Part of a small language model's weights: 6 heads of 96 (2 for keys and values), vocabulary 16384.
Each number is 128 + 32 x the weight over its row's rms, rounded and kept within 0 to 255. Layers, rows and columns count from 0. Numbers have three digits each. The size before them is the row's rms in percent of the matrix's.

# layer 4 attention output, 576x576, rms 0.0525, rows 326-359, columns 384-575
100:103161150112137101104158133167138154158142142158133142167123096122129111096132138149156151112088094113167159145141096123117117095158124171131108173125113083043124141115125172098151153099097149132148099095119121097125102122151083124133100080166148090152159168155115156122092136110146121132096137125175124186181143149137159117107139196136171168174116131074120114101116142149125123123148156112133172105129112108103103166158090163126125149159132100116110114092088135093191200144130176116172134114134121175142086140166110112158132177131136133135127130140136108151103140116179093152
099:106119140120114116159096183139094135094145118148093199172127178090148191103091174099160188150114116074158159168147124132104068135144147169162094177116092115089135145117094099093151133147154182141118122137118158124123158150222066110111150105148105107112176124123105085108101087174106119183126147128131124148119108148176110138157130119131143137096135169145110106125082187098139170142137158113151119113136130120103070117130181168107142171092114145144152108106089119133130166134147181149132142138146090174117120118144140129162123089155134076128136099180140068121116101126147100181
095:105085074118133084163121102109091151158145107162158168147131134163211104081105145176175125133113148144082105131144149161154140081172066153148117141096179095110120136101138066166091166159153196066159150145128208079126141141111122129163144158072097097116074138107115175107145070154134116151129153122120124114128174168139156145169149106073109151165123143145124096137140100075094138130129168121085044125108159127094138170065087149140182133175113100140173184102149160102121138211178158123126151133149181175176131097078149179109054067097178165086120128125128102125197145153117066117
093:094147134152116103129154150151110091144182166092115112201109169131132153081121170168136123143128128150089098091122120133124147084165108125141130105119114134088074166122148106147149155156103175154089130118156180153155143072074108153163125105124105099124140122129160147163126116105128180182107131143136124153193140107137146117128150181122096149150113160126117176123151146137082113108102120072106149162146083120074112151125109165125110122204104042091096169126153099135148188177167150137122089058195155142175157123087077131146103129125164111160161147113118113173136178146120155142
096:068122115117120097124107110110082110115150135085122127156121176149146137099156098140120072140106101112116124149128120105108145149149115144147089175126104150140122145131141101123164086130143101076100135143153124105180188139121140132122123123076068160105102143095076111125069161133079157091128130105159082158151064160132103108102144061106106131181112171172148090110133138110130122134099100109144169154160129108123141128126126104163109118156113124096112125113132129130165118112182098163121151135117160138166177151081141161113035127094147100156086127140120108152124121187127072079
089:165117135128140114136146126095149114080132093121138102120158056133104131147103152121143152136153129118090149172135117147196154120162098079161157071091136100133176129178169098109152116163085122161094127224079148110145127134091132151105147099171159142155130153116169114133147130085124092070150146101103146108160159096092126087134099156164126159179112095136125131143117135085088087137107115139103139167133190084125111124119142109125108179143143134133064128125152096138203081131143097069144113162080201149145248086161155105083123074109068101137081110118198112139095075116142116127
101:154100123142153168108165151096132115140164118151151111128156123122142131101157136114119122120143144153106135176132164160148170124171141096162147101162126149131126118214184114075141120129123108135137065149143134131107150154091117147127135080140137146129167081090156147203133088100076139062114065089124131106094108120099129170128130118148091097108089127156111100078155164131188077132079145197112135172117059158128160053171180089086168149081129147192086126153152035116166152121073098104120098081123149137099133120155156144171105161182114129136195132094126151154131105123103135115
087:057173074131061132097094159148103149130122095130117160095123120145083098100095124120159108132107141111121171083094130128125108142093155186160142117145124120121132141076116124115112193132127122116131146168130160159074124138180126125125103127123106115129123125126116145148101134114125110124084172110140120118119135182162088185167184144091130173145126109117102141105107150115091166135100064109108181101084145150131138138078143117105176114191111100049144132106130198136140144155121088129113108103081136170134057113093110122133100106098159170112188150137053130130099145143129117126
094:117158126086108144146123125129173135132069114104128137116129107132105164109138151132102100132129120129118128135117101131135108128139134085147123129179147086109119112113146142159142156109145119126147109104118116121083138109121149130107141143133147128118104125131149143128143146114157088094121190119126101158176175159167225118169113116136133113139149059060106167095110103089089145120164119144107126137142172052124123165138099141174143155155128101133117125065107156116098141168134107124106164093143130143145130100131157122119135088138152085125149119131157105094134123113168070197
103:124138102138083161141114140160134125143139084091121076098111120202131091122148119180118128115144169125110149148171112104148175103097121145116117087123151160125152163117159082107145151153153177132119133144167130127143131081125115110126098139108116121139080121159143133145121162113127141144121106109101122096120111080152076163132116084102154095088113125142130148120154179159139103131114099177153087140199074109165191109164194071072090124085127190076146127098132139179141155093096157121158092093108152096139081144158112108166219140110081152130132195214095144097109187106119182124
105:110134116114133138155119131146128106115151189082114093137182096081087106124150100085126121129097109117098137113137141105109111122139113109161096165187110149134171136138099120135083114130120112136131146142121094126162173178115146142117146066115156150129134107098152120112134155130093123101111160113129120112115121106151143080148145159145136125123203100142122145155120131129111139114079105158136079105174164139132139117107096125124115139132113139141175124129109113139040150152119155126159157158133102110145123153129169097139117063080129140127114170131113088122165166136108131142
082:098151109133065111127124130165130112161123118125120067088163166118083108122162141129139086146123113129100111127110158099139172088146145146122107092136105142122203168131088137118105148141098129132101125142147104088094157130146128123119101109182105165104170111105091094133108148126079175193169141097093058106134121107139105121152076155117142116110109123065161122111080105084154073132066136186092128119176146100098119068131090110111113127065157134110118112057106156222065159141119095118078147163073201137112163102091110152092143109131090098145103102172153119122122098146170091133
092:193152123104138127148122136130110140100135142117083122111135078105099141081165135133128096111142148145083167106123123084214164181096158132107182113162159193132092115164138142136095161192048085149108113165114144088132070161084156110093120096136179128151114131141164087099108101119107148135123132131137131136097115172167094108140146066112179125096141117152138114070142144160163115114120159115098131046147127169120129107116110093174135150102139121076133131140110131139103138155089119186151158114103110172141135152088167165183084105150175073138110118144140131114179109109135148076
093:162109095125135082109133113087105116149141194127151157162106109161172148123151166164106126130140129119137102106140149150116167116105099116118160138067147141122135081127116109164156158115129160126185156157118124175141077159123103087126115159141082139113061150150124106164141125099163112145173107146144082080067096110145143149142120115102115187116133166142118184141130100124119114135118097125145104089113147161096147102099202140117088111114128201111111101111115193147124125104114088181146150110158093143125085135120135075127122183163094103097112091150130130144175125131131142186
108:128086117113150133152131162102083123112134114115119119144136148154106159129110090166140141122152183184122098157137124153158118126100129125178139129087172139146098142128168079125133125155176140101134117154159117127153139179099148104108133097056122172135101118127161082127119109145063118131095154115124138117183125199136123160158154153098125092178126112167104077139151110138105135121184176153125162134095135120136124126135092154164150104141151133174116186124146147113117154144122098109134142143144122106103123180077170151129092135081150160132120155141150080139096132148150135125
095:153101123140090156122149119130115124136152130134175148090080166130095069128126131028138124141111100116155107142149151166080113099154174119100098161121124195132162106134122112087107159055098116115139110088120087220129135104117112138130155070165145134107139100137102095106117152141128111134118184140079133148148176065132099159139087135117117084117161096158099168129157108109168183127084124153168133127132124060160151154150192135114139155150122160157136166111119132106054127127113144081163129083186097105101098186163103200130122105122135127139223054176117109120140171150187172165
105:154126109107111171161157155167169104168106151099105150084104158102121138137146128078126099141139150127127113104128152154082118137135136078156095109189154148145198195130109168148098096075144114097110125102149141226110169127148158168129147136140143147112144098188107087119139151185141121099123090140145132107117140101141126133119098098120092171090079147107081109079146092119142097140153095136104112165164148176150137114120208108154100117178165160182154116106126077093117090099086124141137101140123122138154152117165105135116160148153171121099132078190124148083175125155148166116
097:117107148192125104151121111115120136097103115084138139099144134093086145115093135103145089135123118145127143141098150147190125079157119145132102176099145110105086126136156142120115138162124116140145137143134114107134138151130113107142127124133136101130131141075118133116122145120128147191165104134147115084170134110092066145094127174089145150076130103168147087083118163096161158131104092125084125095132136160111126138122098129146117175125165112151131126133122106083175177167113154153135165124174114142135076134145116137173153120128150153130146150127187112106140126120175134086
097:139084093089105130158160125068087151103091118157124128096079041143128120150144130122114170142149170162166109133122126126157130128134158136184162115151155120151102069110166136193121133130138105099135132152098115159133104156164147116072113083091118177121064091138119059123131135109137109109102074078206103100127106143109087148182149081175157143088085069118137104108095075137151146137123098137179146119134154190095135096139101156117129131150169116153126076131042140141130143116132115138146204101117113163114081137159089157119121203121161115131155145122149150118157112171209099075
087:151119138104128169171157152122125087103093139095147085140109135063114114127122160151079083141170143160156186162131110126174142125080150137107089105165156126180126141095127114192096149118123052124111096092135103120161141120137144103157160118134123164100141079153109072100136197177095104176066113127136150159156159116190194123143150159097140115136134094089109117142118159146118134141145173135128180161105123141154177046129122123094153146088150164105147178087124121121092217090171153126126138120108043098147137136182091154175157169116172119112136088116132127152137148137195092147
097:201135129127167161103160144122130118106144132134104119106150144148142109126141146146082126118136125089100147131124114125174114146092116115086172109096154138123140094185140097116118109153111090141119080130138070074103182168117098101114116117131114100112122074121178140148121132125082144066125121116101118070157100143093101162104188129099131122133157156194109154101183115133161147110099123106077110084125103166135106095112150089110145118099154069055166127165176108098119185147126106105155106088129155113152152157094192116130072066149151166117147143073110115152122125131116112062
092:147114175082111125138163151129105111169138148145123110140118175166115147062138138109117126115130166154116144104109115133177113123099122131132123089153160108075145147097172111139139153137176132095124095134165117128164124109097128121124163112136136142093124149149140116092086142138035128150132108130088065169094124201106121126156113086131163104102117161200137097123126153096139138126119153116155144161103143096161135148107133121095126065117133143085132111094164106148151151112188131060123105119117093137111092120113157163126134122105127116124092115150116128105095157157078113139
097:128141154102112154114087120169119092150118148162149095151147116123167128145131126155103112144139177128175114112173155158136091102132091158133111105148156138131156112123146150172118157125144153107086132152169114084111147148115138102121135133103110104102069116137189143081115109154084150149122121148116096131117104118151144174149054152133136042118079058105096131187101084137095103148159196164162165147121131096142138163111112159129127115133136164111087141091112223160141135156142130102082123141105106112142086144099150114071098125119146101095100113147170071112117194158100062200
096:074101101130126121133132121127100085178140111125176103175132094150106086049117110145143097136088081130117134139150139128132185066140104161094058097083132114092114151077121101119101164188148183125148152139097103105120171182144061123153123155167151190125145123106124101100136170127128116168095121131096134182164083015116126057123144123157144098110154093112132164115152130186132096112120143134168141124154124149139142097197188183104081126168118138131170148135121094170057153120106144160104120123161090084107152134168098062137139159155137131112145066118135186094096143123120172135
102:127102141139145134170141138132096096129145094075125126099160138131123158135134121151118129126130142140140137132099129094144096129148112147197134092158098122101179148100112158109115193088129103139143105116175137093120167147158119153165185113157138130148116136146124136079113169138137075114128068106083145114111127144086120174157130159096127083118117105146111087138157216132141113141138130181115139143106104120115075130149148104122139133112116150144172142088135113096110126079103087118152092130106094103115182182163111164125193107130125158138153119087105127113067175171105142159
090:089166128142111098170117132169131142143132122143103143152169121164085158108087160096155138117115173132141137119121122160113111144117151130162117204142135048110154168088116159145166151155165188158154168158099149128143135117191120130140127116112125167143144166122142157139126125103119140152145134116127109124174119115126087144136092158168119128072120109144159152142099168155162147144138149119139066085114123168079109100109122075124113082133142110121179142100138116163140147118063123166115145105125181133069089122198122109186169163162112085143175152177154159124143105100145118106
096:124159107128116122174110142152135147118123127067111139129114144140112116123165138140103085128148132148124114117180077105142175108112132085074144134147109122102135138157120117129105126114121115131110141096082118114124131164091121086121090130138171143133138119146108106157115158131119162146065125143129142195106081166151200103067098152065191116190134145111153118084156136104089073133152161164119175134123113092103148120139084147125122140158173139102080156165151142129114134088148010147133073087106150145118181141118175085094141091140155126128169052201159133210129139123130071114
102:128138160152082163098143121128186110140102113123185103095055120124080089138097134142087120124151176166151129115107128161090110120057145105136137087157170142105131102084180159122139174086124109118108134110134114191127080042085160096111138137128126118149114076144191175157111186105167078129129085135118165162132156085105137192121164184179130098128137100105123153130126079107103179116176184145159106168086113126138102139146158151153165068111092101148100121126174117145153183124110158065140095096165146167128114114137178119122138147107168133138126112108149092129117150133157113140
098:128074150110147128161139093098133135085088132156212104135118136132130136139108132156097158123156110121124151144074069164160132158142130140149122139127126153117088119151160130131166148107108087135117090115119155117145117120105156119159131137141129122127119145088113126097135122106128138146128173181117128123120176131129148107100096135132126160162113127114136084178084129108071137114201140063171120147091113119123124201100117199145124174121179109137061117108089141108160125151172064156069151055134125157147157070121142122093111103110136093109096070115179144155100115196094149151
098:132140162132124115118143096151119122180155145160176149121059201087176140161155166180138131145111108068128120159117115137080124115147146123128083169106101122095181145125134153129137155107091144080118091112174138089096109109139101128157204135169129082083174136171078105099086139141146136160111147129129119159117133115145163170157161144146134149149138152129107108125126084154090124133178178119148143154095154150084104099141123123133122139109141141136134171124094155088118141094157095107090125107142102140105143109118171104123155150146158128111122106096123127148074137189143065141
102:150114141113184124147134114123112125077093161074120151183110141136163187176123164113089153129183058109168136154114130165140160164133146087097131165130114138157138095168115145159178065085117106138127111082099122146164094127123114141130104165138121154108135121126122163172159129185151126098141143120088132098140154082133134109111095139164062097158142062154169162103136166114101124128114131176190090175108184146095184138105144152127184166125125108122118083125078198138188178106124114165111133128129185154158034114101136118112134090124117137151139191166194144196113068089159103116
101:193114128113117117153163120107085159156085131154136118126067101146134126143145163122110123126156098157165154169111120147168149122172154071150122146140147107121127122119149180156132144079116118097154054099155127109098119121145114171113103114131123116090100134110126141145108151101133078093159104105154086139164134076093095166154118124168138146098096137192157115117139140179146134144146088166130168147123129123178190093147163099099130096136156122155152134146121115108135161136124131056124093103181120070102121131140082109098113173155109102076180086109087152106094133116185128158
107:104117122157104209124137113141154104108112124158161108117153139098129141107087134076106115133116151090136166148083172206101118134109139148116084190121084194170142143141119105115154087160209139165124113128142153181142126140170136110169131185154113110142151148063147152184169099118122083128089069097078151111122102100095113154124116157119167113126158106176151202097153165179160102128115181170134174148153087166135192062149172103095111118092159106138171159133154103134133154124150143136149089104139133131077084159141153116179122146130111190151171165140113112121111138105091127140
106:127097150106086137100107145082107115131097077192106124115157108174155129142106084114158145134108183134126130122131146151097101126084113128141138134114178091141107123103098106111095152094173121102151178166126134099122131098164153116072100158084113131114072114101138122115115127128141063167152104167117126110085150099126146120127115155137089162107119124144127169173134146071125136109090110129129137155122110105133126113142186086060082172088134074124109133125133117110118128131113119100148110118150121094071198104159087092135114138148114155135162028103130159122143147178087177137